config.yaml
d_mlp: 640
positions: "rope"
rope_base: 14700.0
bias: "none"
tie_embeddings: "early"
extras: ["local attention windows", "value embeddings", "an embedding shortcut", "learned residual scales", "skips across layers", "weighted sums over earlier layers", "capped logits"]
init_std_o: 0.0334
optimizer: "adamw"
lr_head: 0.0123
decay_shape: "sqrt"
train_tokens: 130100000
Each number is 50 + 12 x the weight over its row's rms, rounded and kept within 0 to 99. Layers, rows and columns count from 0. The size before them is the row's rms in percent of the matrix's.

# layer 7 attention output (transposed), 128x224, rms 0.128, rows 4-19, columns 0-223
110:48 60 55 41 58 44 47 51 48 45 56 41 44 77 36 51 45 42 73 47 57 34 61 38 15 35 44 30 38 49 55 58 54 37 58 53 77 39 47 66 60 64 33 58 39 44 73 27 65 24 48 57 51 59 53 65 52 46 53 60 59 31 37 64 40 58 52 50 56 17 46 52 52 64 63 27 52 41 57 62 45 44 29 65 53 67 44 61 59 42 55 52 54 39 78 63 45 63 56 28 47 47 40 65 48 47 49 52 57 63 43 66 50 46 69 61 45 38 41 51 40 65 31 65 55 45 54 65 55 67 45 45 38 76 49 39 78 41 50 54 64 61 51 63 53 51 50 40 44 75 59 51 36 19 61 77 62 40 43 61 46 48 61 58 34 58 54 37 57 44 36 44 48 53 46 60 57 39 61 64 70 62 35 45 59 43 53 38 47 86 66 55 60 63 39 56 45 57 42 42 60 34 50 72 48 34 59 50 77 63 52 56 45 47 66 39 61 49 64 52 43 50 49 52
113:43 51 58 39 54 57 48 55 59 47 42 36 62 40 45 53 71 34 37 66 31 64 53 58 66 60 53 47 51 56 24 35 38 63 43 46 36 44 58 54 41 38 45 48 34 39 59 44 58 45 49 48 49 32 54 24 66 52 53 51 59 58 48 36 56 60 47 53 51 51 48 45 61 34 58 51 65 56 52 29 63 49 51 32 34 58 52 52 44 38 27 42 53 62 17 46 26 54 39 40 44 49 42 20 67 81 50 55 44 57 59 67 61 81 39 54 61 62 58 59 57 54 45 42 58 39 65 32 51 67 49 51 39 55 43 75 36 42 49 30 57 41 68 61 38 29 68 56 46 28 38 48 53 66 42 23 54 18 43 55 54 42 57 47 61 51 44 62 44 62 42 55 54 46 71 35 78 63 39 52 42 44 80 66 44 33 46 35 63 46 44 38 41 64 39 63 45 30 43 42 61 60 52 59 55 44 39 41 39 59 36 46 80 58 44 44 54 41 42 31 48 52 55 62
095:62 36 54 64 45 48 74 42 38 73 43 43 64 38 51 43 67 63 38 59 56 43 65 36 48 32 43 38 55 48 46 56 38 38 42 58 65 54 38 43 39 55 47 57 54 42 60 47 49 36 55 54 39 38 46 44 46 51 57 44 51 55 47 61 42 65 82 45 59 53 43 52 48 30 63 50 23 28 61 41 57 46 57 57 56 68 62 51 58 28 51 66 52 37 31 49 45 57 39 31 50 45 47 24 69 77 70 52 43 57 55 36 53 68 61 65 54 47 43 68 68 62 44 41 61 47 56 47 42 55 46 48 40 46 60 44 45 40 51 39 45 41 62 73 53 56 64 57 45 47 36 36 47 44 43 35 52 36 33 37 46 40 42 27 61 36 49 42 49 57 56 72 47 71 51 49 66 45 83 42 51 45 77 82 53 63 47 72 39 56 57 55 49 70 44 49 56 09 22 47 36 60 47 33 51 48 41 35 48 46 56 45 49 41 49 40 43 37 36 52 40 20 33 26
113:52 49 42 44 34 54 50 66 49 42 47 59 62 29 81 40 54 60 48 53 65 53 38 70 69 56 52 55 41 50 45 34 51 66 46 43 38 62 26 36 48 44 55 25 53 63 40 68 35 56 82 43 43 39 51 56 57 55 45 48 52 60 55 60 48 32 51 53 33 69 56 62 48 45 28 44 50 51 63 49 36 66 62 49 58 68 57 41 61 43 54 32 45 47 28 50 48 53 56 48 39 54 51 27 48 79 57 45 53 33 57 50 60 79 42 50 44 50 53 55 56 41 66 47 55 49 62 50 57 30 38 64 60 31 49 55 19 53 57 68 42 61 61 39 54 53 70 50 45 28 45 62 62 58 36 38 27 58 54 49 41 22 42 50 41 55 45 48 51 55 69 47 51 61 50 57 45 62 43 35 48 24 84 42 60 64 42 57 37 33 48 54 32 35 65 45 64 46 30 68 35 58 51 40 42 69 35 54 28 61 50 54 72 50 49 55 18 42 43 45 52 35 69 67
095:46 41 53 83 48 49 24 31 46 52 56 48 61 40 34 43 65 48 45 45 24 60 64 25 51 70 54 32 70 50 57 37 49 54 49 59 38 35 23 63 40 61 63 43 52 50 49 50 46 59 42 55 50 60 29 37 56 48 39 53 53 48 46 48 58 73 48 64 54 67 45 62 56 39 55 73 57 38 71 33 57 36 41 38 24 59 48 46 43 51 57 72 41 68 58 46 45 51 49 38 40 81 47 34 48 51 50 37 38 66 59 45 84 50 35 51 59 57 52 50 41 59 36 16 46 66 32 49 52 59 58 40 71 31 70 47 42 58 39 65 38 34 54 45 53 55 50 62 61 37 46 54 54 62 49 48 54 67 28 42 56 33 52 33 28 45 59 28 50 43 69 58 48 68 45 37 40 41 63 30 40 41 42 59 66 45 33 40 57 43 59 54 60 53 46 40 49 24 41 41 51 56 53 28 39 62 65 46 51 45 44 67 60 62 57 64 58 33 46 45 66 35 49 57
113:57 53 46 31 50 51 56 47 48 46 42 60 32 58 60 50 20 57 47 40 47 51 30 63 53 57 33 77 55 61 61 48 56 47 55 59 48 50 78 39 37 36 41 55 44 82 40 60 54 74 30 45 42 45 60 70 49 55 46 44 37 48 47 32 61 51 27 58 34 52 52 41 43 46 26 45 51 53 33 41 71 42 62 49 46 27 41 58 43 76 39 54 35 67 47 54 68 51 57 65 59 51 41 63 50 48 31 21 48 34 54 56 36 41 47 46 33 55 38 47 52 28 56 64 57 41 51 56 33 17 25 45 47 43 45 53 47 59 58 70 53 52 42 37 51 54 29 50 58 55 70 64 66 44 35 41 35 61 58 41 37 63 38 65 59 56 43 57 55 69 55 41 50 35 44 59 38 62 30 62 40 64 50 28 43 62 58 57 34 31 37 35 37 36 59 36 53 74 68 56 55 56 43 43 56 47 49 67 63 39 50 40 51 59 35 47 44 85 43 50 52 65 64 49
103:49 49 57 48 29 49 56 75 55 67 55 46 49 35 45 45 56 65 33 52 61 55 47 64 58 44 61 52 56 33 55 67 58 44 48 54 43 76 49 42 59 50 82 33 65 39 45 65 24 45 62 48 56 44 30 49 42 52 59 33 41 49 41 56 36 36 60 39 57 67 41 73 50 65 42 73 45 50 69 60 35 48 74 51 64 26 67 34 41 55 67 54 34 30 65 58 68 57 38 56 53 39 72 50 37 32 75 57 52 48 65 41 51 37 58 36 60 32 43 59 62 37 61 43 46 71 37 41 51 58 57 41 56 29 69 39 43 49 53 33 37 52 44 42 59 34 55 47 54 51 54 35 47 53 45 47 56 67 42 56 70 57 45 36 54 43 48 64 34 60 65 55 45 43 54 60 54 41 68 49 63 32 37 55 39 48 65 70 31 37 44 56 57 49 51 63 52 48 52 56 44 57 64 33 39 72 22 51 45 48 59 30 36 47 35 57 38 45 50 55 35 16 33 27
092:59 54 48 46 36 52 63 59 40 36 40 36 49 61 66 60 45 49 58 57 65 45 43 48 59 42 50 65 51 36 60 36 69 49 44 44 41 42 69 39 49 38 44 53 38 52 34 52 65 54 62 57 50 37 70 71 26 59 41 34 61 69 42 51 44 30 78 63 49 44 44 50 59 43 38 35 59 60 46 40 58 55 65 44 58 34 38 58 53 57 24 39 50 69 44 57 59 69 36 47 28 39 43 48 46 33 44 49 56 43 52 74 45 07 67 56 25 54 54 65 38 26 47 61 61 52 57 57 34 45 69 59 38 59 34 51 55 46 64 56 51 76 54 46 59 49 56 52 49 48 53 58 68 42 43 44 60 22 42 49 35 47 42 56 50 58 37 48 42 61 60 35 62 63 47 52 40 45 50 58 57 48 36 70 63 54 62 54 45 59 25 52 39 43 63 30 51 52 49 66 47 38 37 70 50 42 56 34 53 63 37 21 12 50 62 60 44 40 38 51 57 65 85 50
097:52 34 64 55 62 44 61 36 47 68 56 58 45 57 51 43 60 64 62 46 42 50 58 48 43 45 53 35 52 62 36 62 32 44 57 59 65 59 41 51 33 50 41 62 57 54 67 46 46 37 38 63 42 55 47 46 71 53 55 50 56 34 51 54 50 71 38 26 52 50 30 48 51 29 66 37 45 48 39 72 41 54 31 60 43 84 45 49 59 48 56 42 53 44 49 45 44 42 65 37 63 60 64 39 68 80 47 45 44 53 41 34 40 94 61 63 46 58 36 40 79 57 53 43 58 39 50 53 35 48 35 41 53 63 58 45 53 50 40 54 52 31 52 64 45 75 58 56 37 54 51 42 47 48 53 46 32 67 56 51 48 52 50 47 53 38 59 50 60 53 26 77 35 49 41 49 57 60 49 46 47 51 75 31 37 45 46 55 51 50 88 47 47 66 34 64 45 39 40 44 42 53 43 40 72 45 39 51 50 39 72 54 88 38 43 35 54 52 82 43 37 36 22 45
097:54 49 50 50 48 57 32 49 57 70 55 51 53 36 44 26 56 46 50 54 39 42 66 49 43 45 63 42 48 73 26 61 45 40 43 56 79 60 10 60 52 66 49 44 58 47 64 42 38 26 57 37 60 49 52 39 70 53 63 55 49 28 46 67 31 72 45 39 49 55 59 43 39 62 53 52 23 08 77 39 40 50 39 68 54 61 53 45 54 32 68 62 44 33 56 53 45 43 58 38 66 54 39 36 49 63 49 52 53 75 45 27 50 71 40 52 76 36 46 48 63 58 44 48 54 37 54 34 59 50 39 59 48 49 64 60 43 58 53 54 52 39 42 67 48 50 58 46 59 47 55 55 43 38 39 48 44 49 32 52 48 36 59 27 53 54 54 40 54 31 49 50 41 50 49 45 74 52 52 43 56 41 49 36 39 55 34 50 56 46 83 38 42 52 38 76 59 31 54 41 57 70 72 44 30 52 39 50 51 52 54 72 59 52 53 46 48 58 49 43 36 19 39 41
095:24 57 58 33 53 53 24 61 64 64 59 49 48 68 27 30 49 39 48 56 47 54 68 59 38 51 59 45 47 62 45 43 39 55 62 42 49 59 24 74 57 62 54 31 45 42 68 33 41 39 40 57 53 60 35 43 73 37 60 70 52 38 47 53 34 60 30 46 52 53 53 60 53 73 60 57 52 42 67 61 40 49 39 54 40 54 69 49 42 53 70 67 46 36 81 63 45 33 51 53 68 63 53 68 31 24 55 48 44 57 49 47 57 54 50 34 68 36 49 43 64 67 40 48 29 54 55 58 62 77 46 50 58 53 59 55 53 75 40 45 45 45 40 63 44 23 47 38 41 59 55 61 38 47 58 51 52 73 51 65 61 41 54 67 50 46 49 64 62 46 41 46 32 36 55 46 59 46 46 46 50 45 22 14 35 34 47 38 54 48 70 36 66 48 44 70 45 62 61 40 59 46 77 47 45 61 43 74 50 54 55 70 63 61 54 44 51 59 58 46 43 56 37 57
098:62 60 50 39 50 43 70 43 47 44 42 55 36 66 68 60 33 54 51 46 63 55 41 63 48 39 43 53 54 53 48 42 62 44 47 59 64 45 75 30 36 40 26 60 33 67 45 55 61 47 53 42 44 36 67 67 57 56 45 51 42 53 37 40 67 52 37 64 34 31 42 52 60 32 30 30 74 65 35 41 51 49 66 53 50 55 39 62 61 72 42 36 38 64 31 54 56 65 65 43 41 48 44 44 66 82 42 32 61 41 59 60 46 69 51 62 33 62 30 64 56 31 54 51 76 44 49 55 34 25 23 34 29 57 40 49 42 44 58 53 60 61 64 53 51 51 47 55 43 45 70 67 55 37 32 40 46 43 50 57 31 46 44 69 50 49 49 51 45 71 54 58 64 33 47 62 55 64 36 64 57 45 94 42 62 60 59 57 39 43 45 39 31 41 61 46 51 55 41 60 45 55 32 64 54 35 63 55 54 57 46 29 74 48 44 39 45 56 51 42 40 56 65 48
086:50 72 51 31 70 41 21 53 73 38 66 61 36 66 42 32 43 55 54 48 55 56 44 59 40 38 38 60 45 63 62 31 64 53 64 75 62 41 47 57 54 41 40 37 25 76 59 34 60 56 52 43 44 53 61 50 63 50 63 52 52 52 51 46 59 53 20 62 45 40 59 42 43 69 35 50 60 45 49 49 52 50 42 65 52 54 58 70 52 62 62 52 47 49 64 61 48 55 62 48 67 73 37 59 29 57 34 34 57 34 54 49 50 69 49 47 61 53 59 52 52 40 40 52 53 59 65 62 39 45 26 34 46 47 42 48 41 53 51 81 47 49 49 65 62 57 35 43 36 54 60 65 42 40 58 59 28 69 51 40 34 48 49 59 46 70 56 36 56 46 38 52 32 48 52 50 50 51 36 49 57 64 54 19 51 63 40 28 46 36 64 34 42 31 37 50 53 64 56 50 82 38 52 62 52 64 57 64 58 60 32 82 76 74 58 49 44 73 43 42 60 53 59 60
126:39 47 68 40 42 64 52 74 65 80 51 50 49 38 30 41 52 52 23 63 44 51 56 71 67 46 66 58 59 61 27 55 32 48 44 49 51 75 53 55 41 38 63 37 51 45 52 61 38 54 36 52 47 32 55 48 62 46 62 46 44 57 42 44 33 58 58 25 54 63 46 55 44 47 47 69 30 46 64 39 50 48 62 52 53 18 71 52 34 52 51 60 42 47 44 53 44 48 32 51 62 53 66 45 40 30 63 57 46 44 48 50 39 34 50 29 70 45 44 55 77 43 55 54 49 47 51 46 40 59 50 52 38 35 56 61 36 66 47 38 51 32 47 68 45 24 56 55 49 55 57 54 51 55 30 27 45 45 34 59 66 58 41 49 79 43 45 71 38 67 37 52 50 47 68 53 79 55 55 45 46 41 33 51 25 42 53 63 41 25 55 29 51 57 36 63 51 37 63 51 61 65 65 40 56 53 28 57 45 37 56 41 28 55 35 60 50 63 44 35 29 34 32 32
091:31 58 62 41 61 46 36 48 76 60 78 55 44 54 51 39 63 50 40 56 53 53 43 53 46 57 59 40 42 58 29 43 35 50 59 55 64 62 45 51 46 54 45 41 47 63 64 38 46 34 52 54 47 59 57 32 75 49 65 59 62 46 53 58 49 53 25 33 51 55 53 45 41 44 56 55 59 30 66 53 37 44 41 52 56 79 57 42 48 55 63 58 58 32 49 63 23 44 62 45 70 70 60 51 53 86 51 51 41 43 51 37 50 99 51 50 70 38 63 49 70 40 38 37 45 44 68 50 43 59 32 32 46 59 51 58 46 43 44 49 53 42 50 64 57 59 46 38 45 60 49 41 43 50 53 58 38 56 58 54 59 44 52 55 62 59 61 54 37 43 24 66 39 38 62 45 54 66 29 43 49 46 84 28 34 45 40 38 54 55 62 46 51 55 36 67 53 48 58 36 70 41 65 46 52 52 36 62 46 48 60 71 96 49 58 35 49 54 58 46 52 47 36 52
112:59 28 47 69 52 49 62 32 30 60 45 55 52 28 44 33 44 73 46 36 48 46 55 42 45 57 37 61 67 51 46 61 44 38 30 59 47 51 56 50 40 40 52 48 62 65 42 61 37 63 43 51 50 47 49 50 47 41 46 33 41 54 64 46 35 72 74 38 63 68 47 43 43 40 52 54 02 39 35 57 57 61 46 63 55 45 67 47 60 39 48 54 47 43 32 30 50 45 46 55 60 46 53 31 56 42 52 39 41 36 41 22 47 36 57 54 43 63 40 41 65 57 57 52 55 47 38 54 40 33 58 52 63 33 58 43 44 52 44 71 44 22 35 55 51 59 53 69 45 36 42 37 49 49 44 33 31 61 41 31 45 43 42 28 59 43 53 54 70 54 51 59 40 74 35 58 52 43 61 32 37 58 47 72 50 73 41 66 44 32 65 51 49 56 36 36 59 18 37 61 39 62 35 28 64 55 41 50 36 34 68 64 24 50 43 64 46 41 56 55 50 42 38 30
# layer 7 attention value, 128x224, rms 0.12, rows 5-19, columns 0-223
110:47 71 48 51 29 54 51 85 38 58 47 33 28 52 51 50 47 41 50 57 51 46 45 52 55 46 52 54 52 47 49 47 59 64 61 39 58 42 44 51 53 45 31 53 58 38 65 51 37 38 48 51 54 69 36 62 40 55 47 40 52 74 66 43 68 35 47 66 20 55 58 38 72 64 53 53 35 73 37 31 58 49 46 26 36 49 50 56 38 52 31 49 53 36 46 74 52 59 54 46 53 42 52 56 32 41 59 54 49 60 63 65 53 62 32 52 13 57 51 68 61 61 45 46 43 58 51 53 43 51 45 41 48 52 34 51 22 54 74 84 48 81 44 33 52 66 48 34 59 60 56 53 46 69 46 59 62 68 50 54 41 57 50 47 45 27 46 55 54 43 75 76 51 43 17 49 38 45 48 58 52 41 46 18 41 51 53 42 49 64 56 63 37 35 69 54 65 52 46 39 56 48 37 30 60 45 72 50 55 51 63 42 55 18 53 52 47 55 43 52 35 48 38 42
090:43 55 45 44 51 46 44 48 54 24 42 48 46 57 64 53 75 58 67 45 52 73 64 55 67 60 45 63 41 62 36 55 61 60 31 47 55 54 28 63 31 63 48 36 62 46 53 53 70 32 61 42 43 67 69 40 63 33 35 47 52 86 53 45 56 50 48 48 41 50 41 40 61 52 56 58 40 40 60 56 49 56 55 48 51 72 72 40 57 54 56 47 67 47 46 38 12 64 49 47 47 40 39 54 46 70 50 77 50 53 49 61 48 74 34 63 25 28 72 48 22 58 55 48 49 51 50 63 52 45 47 67 46 57 50 47 53 62 60 48 59 71 41 41 59 55 53 69 37 38 57 30 44 44 53 66 51 24 53 56 43 52 49 71 42 57 42 27 58 53 48 63 56 39 30 36 42 47 55 56 51 41 61 28 73 64 64 47 75 49 61 67 68 58 51 73 60 42 49 60 56 65 41 67 27 61 61 50 48 63 65 47 50 35 45 30 48 33 57 45 39 55 39 49
113:31 65 56 27 48 51 18 77 60 26 50 26 42 73 46 38 43 58 42 61 54 51 38 41 50 39 57 51 59 45 39 54 49 45 17 61 62 55 76 88 63 31 48 52 45 55 62 58 59 49 53 59 62 43 40 55 55 51 62 53 26 52 53 33 49 50 57 38 63 46 51 54 44 76 65 63 51 42 57 53 47 35 50 79 73 60 48 40 37 48 69 68 60 30 57 66 56 59 47 42 35 34 23 51 42 38 47 42 50 41 70 51 40 70 56 53 61 58 45 54 41 47 20 51 57 74 56 35 48 65 52 46 41 42 39 56 45 37 61 57 52 56 59 51 38 37 54 47 41 38 45 51 57 33 60 60 65 33 56 61 62 47 67 59 47 57 55 48 49 47 43 73 44 30 79 57 42 52 61 60 56 57 47 33 46 59 51 43 67 56 42 58 65 52 19 66 56 48 46 35 51 59 33 39 40 43 22 56 67 48 58 59 63 66 50 48 46 41 55 48 57 46 53 45
092:50 30 63 44 47 47 74 47 54 40 38 72 68 49 56 55 70 40 51 49 60 81 77 45 42 44 53 47 45 37 38 42 58 43 40 56 40 54 37 42 41 59 58 72 48 46 44 32 60 37 39 45 59 53 50 57 51 66 52 39 54 54 59 27 54 46 62 44 37 43 65 51 49 77 52 53 46 44 39 63 44 61 43 58 34 48 55 53 38 56 60 85 49 42 68 39 58 66 41 32 32 45 57 46 37 78 44 26 35 36 59 66 58 63 27 34 66 38 51 71 61 52 47 43 42 51 60 53 51 57 55 54 32 57 58 42 52 22 35 61 40 71 50 60 39 64 43 64 39 49 54 49 50 44 57 67 49 44 91 40 50 52 60 60 47 49 45 52 50 45 58 84 45 35 31 48 53 41 53 55 22 50 48 46 72 60 33 41 58 59 57 50 51 48 39 73 70 48 43 39 72 44 47 50 49 51 49 52 59 54 59 51 42 54 53 27 41 35 46 42 63 25 24 41
117:43 25 57 41 55 44 55 42 43 55 51 51 49 46 49 49 30 36 42 55 34 31 16 37 51 71 54 50 73 60 47 41 40 76 54 56 37 51 64 90 42 39 69 55 47 75 66 39 34 61 52 70 37 40 40 59 44 50 46 49 57 54 56 39 43 50 44 34 44 31 50 79 19 56 64 30 52 33 60 62 43 40 48 40 31 51 43 39 56 30 59 61 50 61 46 51 70 55 42 59 35 55 64 35 60 39 51 23 44 40 59 40 62 50 39 46 59 53 37 47 56 46 65 51 49 43 68 42 44 47 42 53 57 44 53 68 53 81 62 60 46 34 52 39 56 26 63 50 57 49 51 59 82 74 56 42 54 42 68 57 64 43 51 78 38 44 61 74 50 53 54 46 43 61 59 64 46 38 52 66 66 56 51 38 46 48 63 60 55 42 51 39 44 55 41 66 53 41 39 42 30 51 55 57 66 48 15 52 54 49 52 49 42 46 52 53 57 43 55 33 61 66 48 45
119:42 51 55 38 56 38 64 43 57 27 39 33 51 62 66 53 56 56 41 46 31 61 19 68 45 36 39 53 40 40 44 47 55 68 40 57 49 66 56 79 57 38 39 46 50 44 63 42 72 58 51 54 54 48 45 40 60 35 55 44 36 48 48 45 47 50 32 45 43 67 43 71 36 65 38 53 63 44 57 58 51 44 62 52 69 58 48 52 59 56 59 45 71 39 78 51 37 63 62 45 68 51 21 48 68 64 36 62 52 46 62 48 25 62 58 48 48 27 52 41 43 36 43 57 51 75 56 59 60 49 47 40 48 63 41 39 55 67 50 44 59 56 44 60 55 39 30 65 30 34 22 48 50 30 66 68 45 14 54 50 44 53 53 57 64 64 44 52 55 54 34 58 47 42 49 49 50 42 61 45 49 56 52 37 60 45 60 44 47 49 43 65 64 61 03 34 36 50 57 71 35 39 60 54 31 73 66 70 47 60 40 52 47 59 31 38 40 52 61 44 51 66 53 56
089:54 56 57 57 47 54 48 49 60 74 43 29 43 35 41 18 56 65 51 50 33 47 48 37 57 72 53 60 56 45 40 56 35 20 45 53 60 48 45 57 63 59 51 25 41 49 57 58 35 58 41 50 69 43 39 58 51 27 60 70 56 44 57 54 36 51 54 58 30 67 53 48 44 65 54 87 61 43 52 36 55 24 41 62 44 44 48 55 42 08 57 55 43 51 43 61 44 35 45 50 50 33 28 49 43 40 66 46 50 57 48 40 35 48 44 48 51 47 40 46 63 56 39 59 33 65 28 42 67 79 23 44 63 39 57 34 31 32 49 44 40 52 54 56 62 16 48 37 66 52 52 43 59 34 49 57 62 66 65 53 37 24 61 40 55 42 56 45 51 39 68 51 63 45 40 62 37 61 70 60 42 37 50 48 52 46 40 53 64 60 58 56 39 57 57 54 46 51 60 51 45 84 53 20 63 52 57 36 52 33 46 44 54 60 50 63 52 39 46 60 55 50 45 39
092:62 44 36 45 54 43 55 43 43 33 52 76 43 73 46 73 56 48 60 44 74 55 68 62 51 43 43 59 51 60 51 49 51 44 45 40 34 50 48 51 39 55 51 69 60 58 35 51 54 30 63 52 42 60 59 32 54 72 44 36 56 54 37 35 54 45 36 63 71 39 48 41 42 55 56 28 38 56 50 55 46 80 53 44 58 65 70 29 54 70 45 45 37 73 59 24 34 41 44 58 47 49 82 37 57 58 65 51 64 51 34 58 45 55 42 55 42 57 59 47 29 49 72 40 63 35 49 57 28 37 83 62 45 43 51 53 58 66 51 45 57 56 43 39 47 54 47 45 35 46 56 40 39 66 48 47 49 47 41 57 63 65 32 80 43 59 46 33 49 59 43 26 57 62 56 33 73 61 34 48 56 51 58 53 56 50 74 68 43 15 72 41 61 55 68 66 69 41 40 61 44 48 43 73 54 61 65 54 45 52 48 39 47 36 42 54 68 44 43 51 40 50 67 52
095:22 44 60 39 20 50 33 54 43 25 49 45 56 74 71 68 56 61 47 48 66 79 59 47 44 20 32 52 58 48 50 43 62 63 39 51 61 54 53 80 39 43 44 44 57 47 54 67 64 44 58 48 39 46 59 41 56 76 27 35 44 60 50 61 60 51 37 45 56 50 42 54 65 51 46 45 30 65 46 63 46 64 57 50 58 71 61 42 66 72 57 50 66 54 38 83 30 79 62 59 43 54 60 25 63 64 57 67 45 43 56 55 36 64 49 74 39 64 52 51 40 41 43 50 62 65 55 52 27 41 63 62 44 61 31 54 35 55 52 59 62 65 35 45 54 82 57 74 36 43 48 55 39 60 48 40 41 32 41 57 46 58 36 66 43 59 39 45 48 61 56 77 47 56 57 50 57 51 52 52 54 52 55 34 53 55 50 49 55 61 52 71 55 36 41 52 61 54 52 63 53 37 41 59 53 40 30 54 64 51 63 53 58 41 66 33 49 46 58 41 32 50 39 50
084:51 47 43 47 28 50 60 77 36 31 39 60 35 66 66 58 41 46 44 38 50 65 46 68 44 52 16 44 46 38 73 67 45 72 55 45 34 47 56 41 54 48 40 57 53 52 48 47 50 31 57 51 45 52 34 49 41 48 46 45 50 43 35 59 69 44 72 67 52 43 45 36 59 40 33 43 50 70 36 49 68 53 55 33 54 45 63 63 43 85 23 52 46 52 70 51 49 32 76 57 53 52 46 38 63 30 64 49 66 47 47 72 59 40 59 54 50 67 45 56 47 43 33 46 63 64 42 60 38 20 73 32 49 60 19 48 44 62 59 51 51 53 41 51 40 61 49 66 52 67 33 56 40 62 38 34 49 56 19 37 53 53 33 64 63 43 42 60 51 65 50 40 60 59 65 53 63 54 40 40 44 52 58 49 46 34 60 63 43 55 17 41 54 39 56 22 60 51 52 59 36 47 45 33 49 54 53 57 40 66 27 51 55 40 39 49 50 67 37 50 49 36 54 52
087:31 64 54 51 52 36 61 66 54 56 47 43 47 53 39 35 42 61 39 70 62 36 37 50 58 64 57 68 75 57 32 36 48 66 50 46 43 45 45 87 45 29 62 41 48 76 55 62 43 52 68 58 56 44 25 60 57 63 41 61 46 69 61 65 54 45 39 38 42 42 48 52 49 71 75 39 49 45 67 62 43 35 48 44 50 43 42 49 62 29 73 69 57 58 55 51 43 51 58 56 52 36 73 49 46 41 71 41 47 57 54 43 54 60 48 47 50 35 44 55 57 49 67 51 38 54 58 57 38 51 42 51 44 41 51 55 21 74 66 47 50 54 63 34 48 26 62 53 60 48 52 46 67 66 40 41 63 44 49 62 64 46 49 82 49 33 67 51 44 44 56 57 58 50 82 65 62 46 58 67 57 35 51 29 32 59 54 57 50 45 57 30 60 62 72 78 77 49 46 50 39 71 39 55 71 40 35 43 50 42 57 46 58 70 57 53 61 48 48 47 49 28 46 62
095:47 43 45 48 33 48 36 59 50 48 50 50 34 63 58 53 57 69 26 47 52 53 52 44 64 66 45 45 67 46 76 55 31 44 48 50 66 50 65 73 65 55 61 56 47 78 56 48 41 45 50 72 56 33 35 73 43 62 48 60 65 56 47 39 60 62 62 52 46 45 29 39 50 42 49 38 49 60 55 58 44 42 55 42 39 59 53 19 41 42 33 55 44 44 59 49 67 54 60 46 14 41 62 52 26 42 58 39 32 53 43 34 62 61 43 65 64 54 36 64 67 49 37 49 54 51 64 35 46 42 47 40 34 33 51 63 28 49 50 65 45 59 38 59 38 35 62 40 89 67 47 73 47 59 44 20 68 64 66 56 61 55 47 44 38 50 60 62 45 33 43 47 52 63 75 41 41 36 41 58 62 49 45 58 23 51 56 62 49 50 36 31 42 37 71 52 62 43 47 41 48 70 38 57 64 55 42 47 54 55 49 49 64 39 73 68 58 41 29 51 57 32 50 46
145:50 44 44 37 33 37 54 65 32 38 36 37 48 74 77 62 45 43 42 45 37 56 19 60 54 48 25 50 51 55 49 41 56 98 46 52 46 55 51 78 44 48 27 51 57 52 68 56 54 55 61 58 48 55 49 55 52 44 32 42 45 61 52 32 68 42 38 61 29 60 50 55 47 55 33 26 42 65 43 47 52 47 62 32 40 57 65 53 54 80 40 42 60 43 49 52 38 62 63 56 60 44 38 43 67 49 54 60 57 45 58 50 43 66 35 51 22 50 51 50 44 43 48 50 49 65 61 45 48 30 56 40 60 54 19 50 51 88 76 77 59 62 36 40 49 49 47 57 53 51 43 57 54 70 55 47 47 29 50 55 44 52 44 57 57 44 43 53 57 53 61 41 47 61 51 52 43 48 51 54 52 51 49 13 56 36 70 48 63 47 51 65 47 46 40 36 47 47 47 63 26 33 44 44 51 66 77 62 48 62 51 42 45 26 39 41 52 49 48 44 37 77 57 42
086:61 53 35 52 05 41 34 70 27 30 55 58 32 67 74 58 45 50 49 39 65 54 53 64 45 44 35 37 58 52 53 59 60 62 44 53 52 57 59 54 69 58 38 50 49 51 58 47 60 36 52 61 64 41 57 47 36 65 34 42 48 52 30 46 66 55 62 56 60 61 40 38 49 56 30 16 42 69 47 44 42 61 76 32 54 69 54 37 39 59 17 33 47 52 50 51 45 51 59 66 36 61 45 50 56 51 58 52 63 59 36 66 47 52 62 47 52 65 46 41 38 50 45 43 60 41 46 50 48 43 68 39 59 49 36 55 37 58 58 69 59 47 29 48 37 64 60 40 55 70 46 63 33 74 53 28 62 40 29 49 52 57 33 52 58 64 50 36 48 55 56 48 50 64 75 30 33 65 33 54 56 60 57 31 23 54 64 61 52 63 51 43 38 40 71 25 51 52 34 61 49 44 50 56 57 66 52 54 61 59 36 50 68 23 65 49 55 53 40 50 45 47 60 44
106:54 31 42 30 58 59 46 38 70 27 49 63 68 67 60 71 57 40 60 45 55 55 48 49 58 62 44 56 48 59 48 49 43 54 29 54 48 68 52 62 27 64 41 62 62 61 44 49 60 47 55 55 33 51 77 61 54 44 51 48 48 64 40 28 46 49 47 54 50 32 46 62 29 50 50 38 51 32 52 68 38 56 49 68 56 69 62 43 50 70 71 49 45 50 38 24 48 61 22 38 40 51 61 35 48 78 36 47 51 38 56 39 49 64 32 65 51 55 60 54 27 46 57 44 61 22 60 44 41 44 51 75 29 48 66 62 69 64 63 48 48 52 39 57 47 44 40 48 37 38 61 45 54 54 61 61 45 39 77 61 57 55 55 61 43 53 43 31 48 54 43 21 41 45 45 38 50 41 56 47 64 57 43 49 73 47 64 56 67 21 57 62 55 57 38 80 45 35 37 47 43 38 50 75 51 49 48 54 56 58 50 46 37 29 52 47 61 16 68 55 46 65 63 49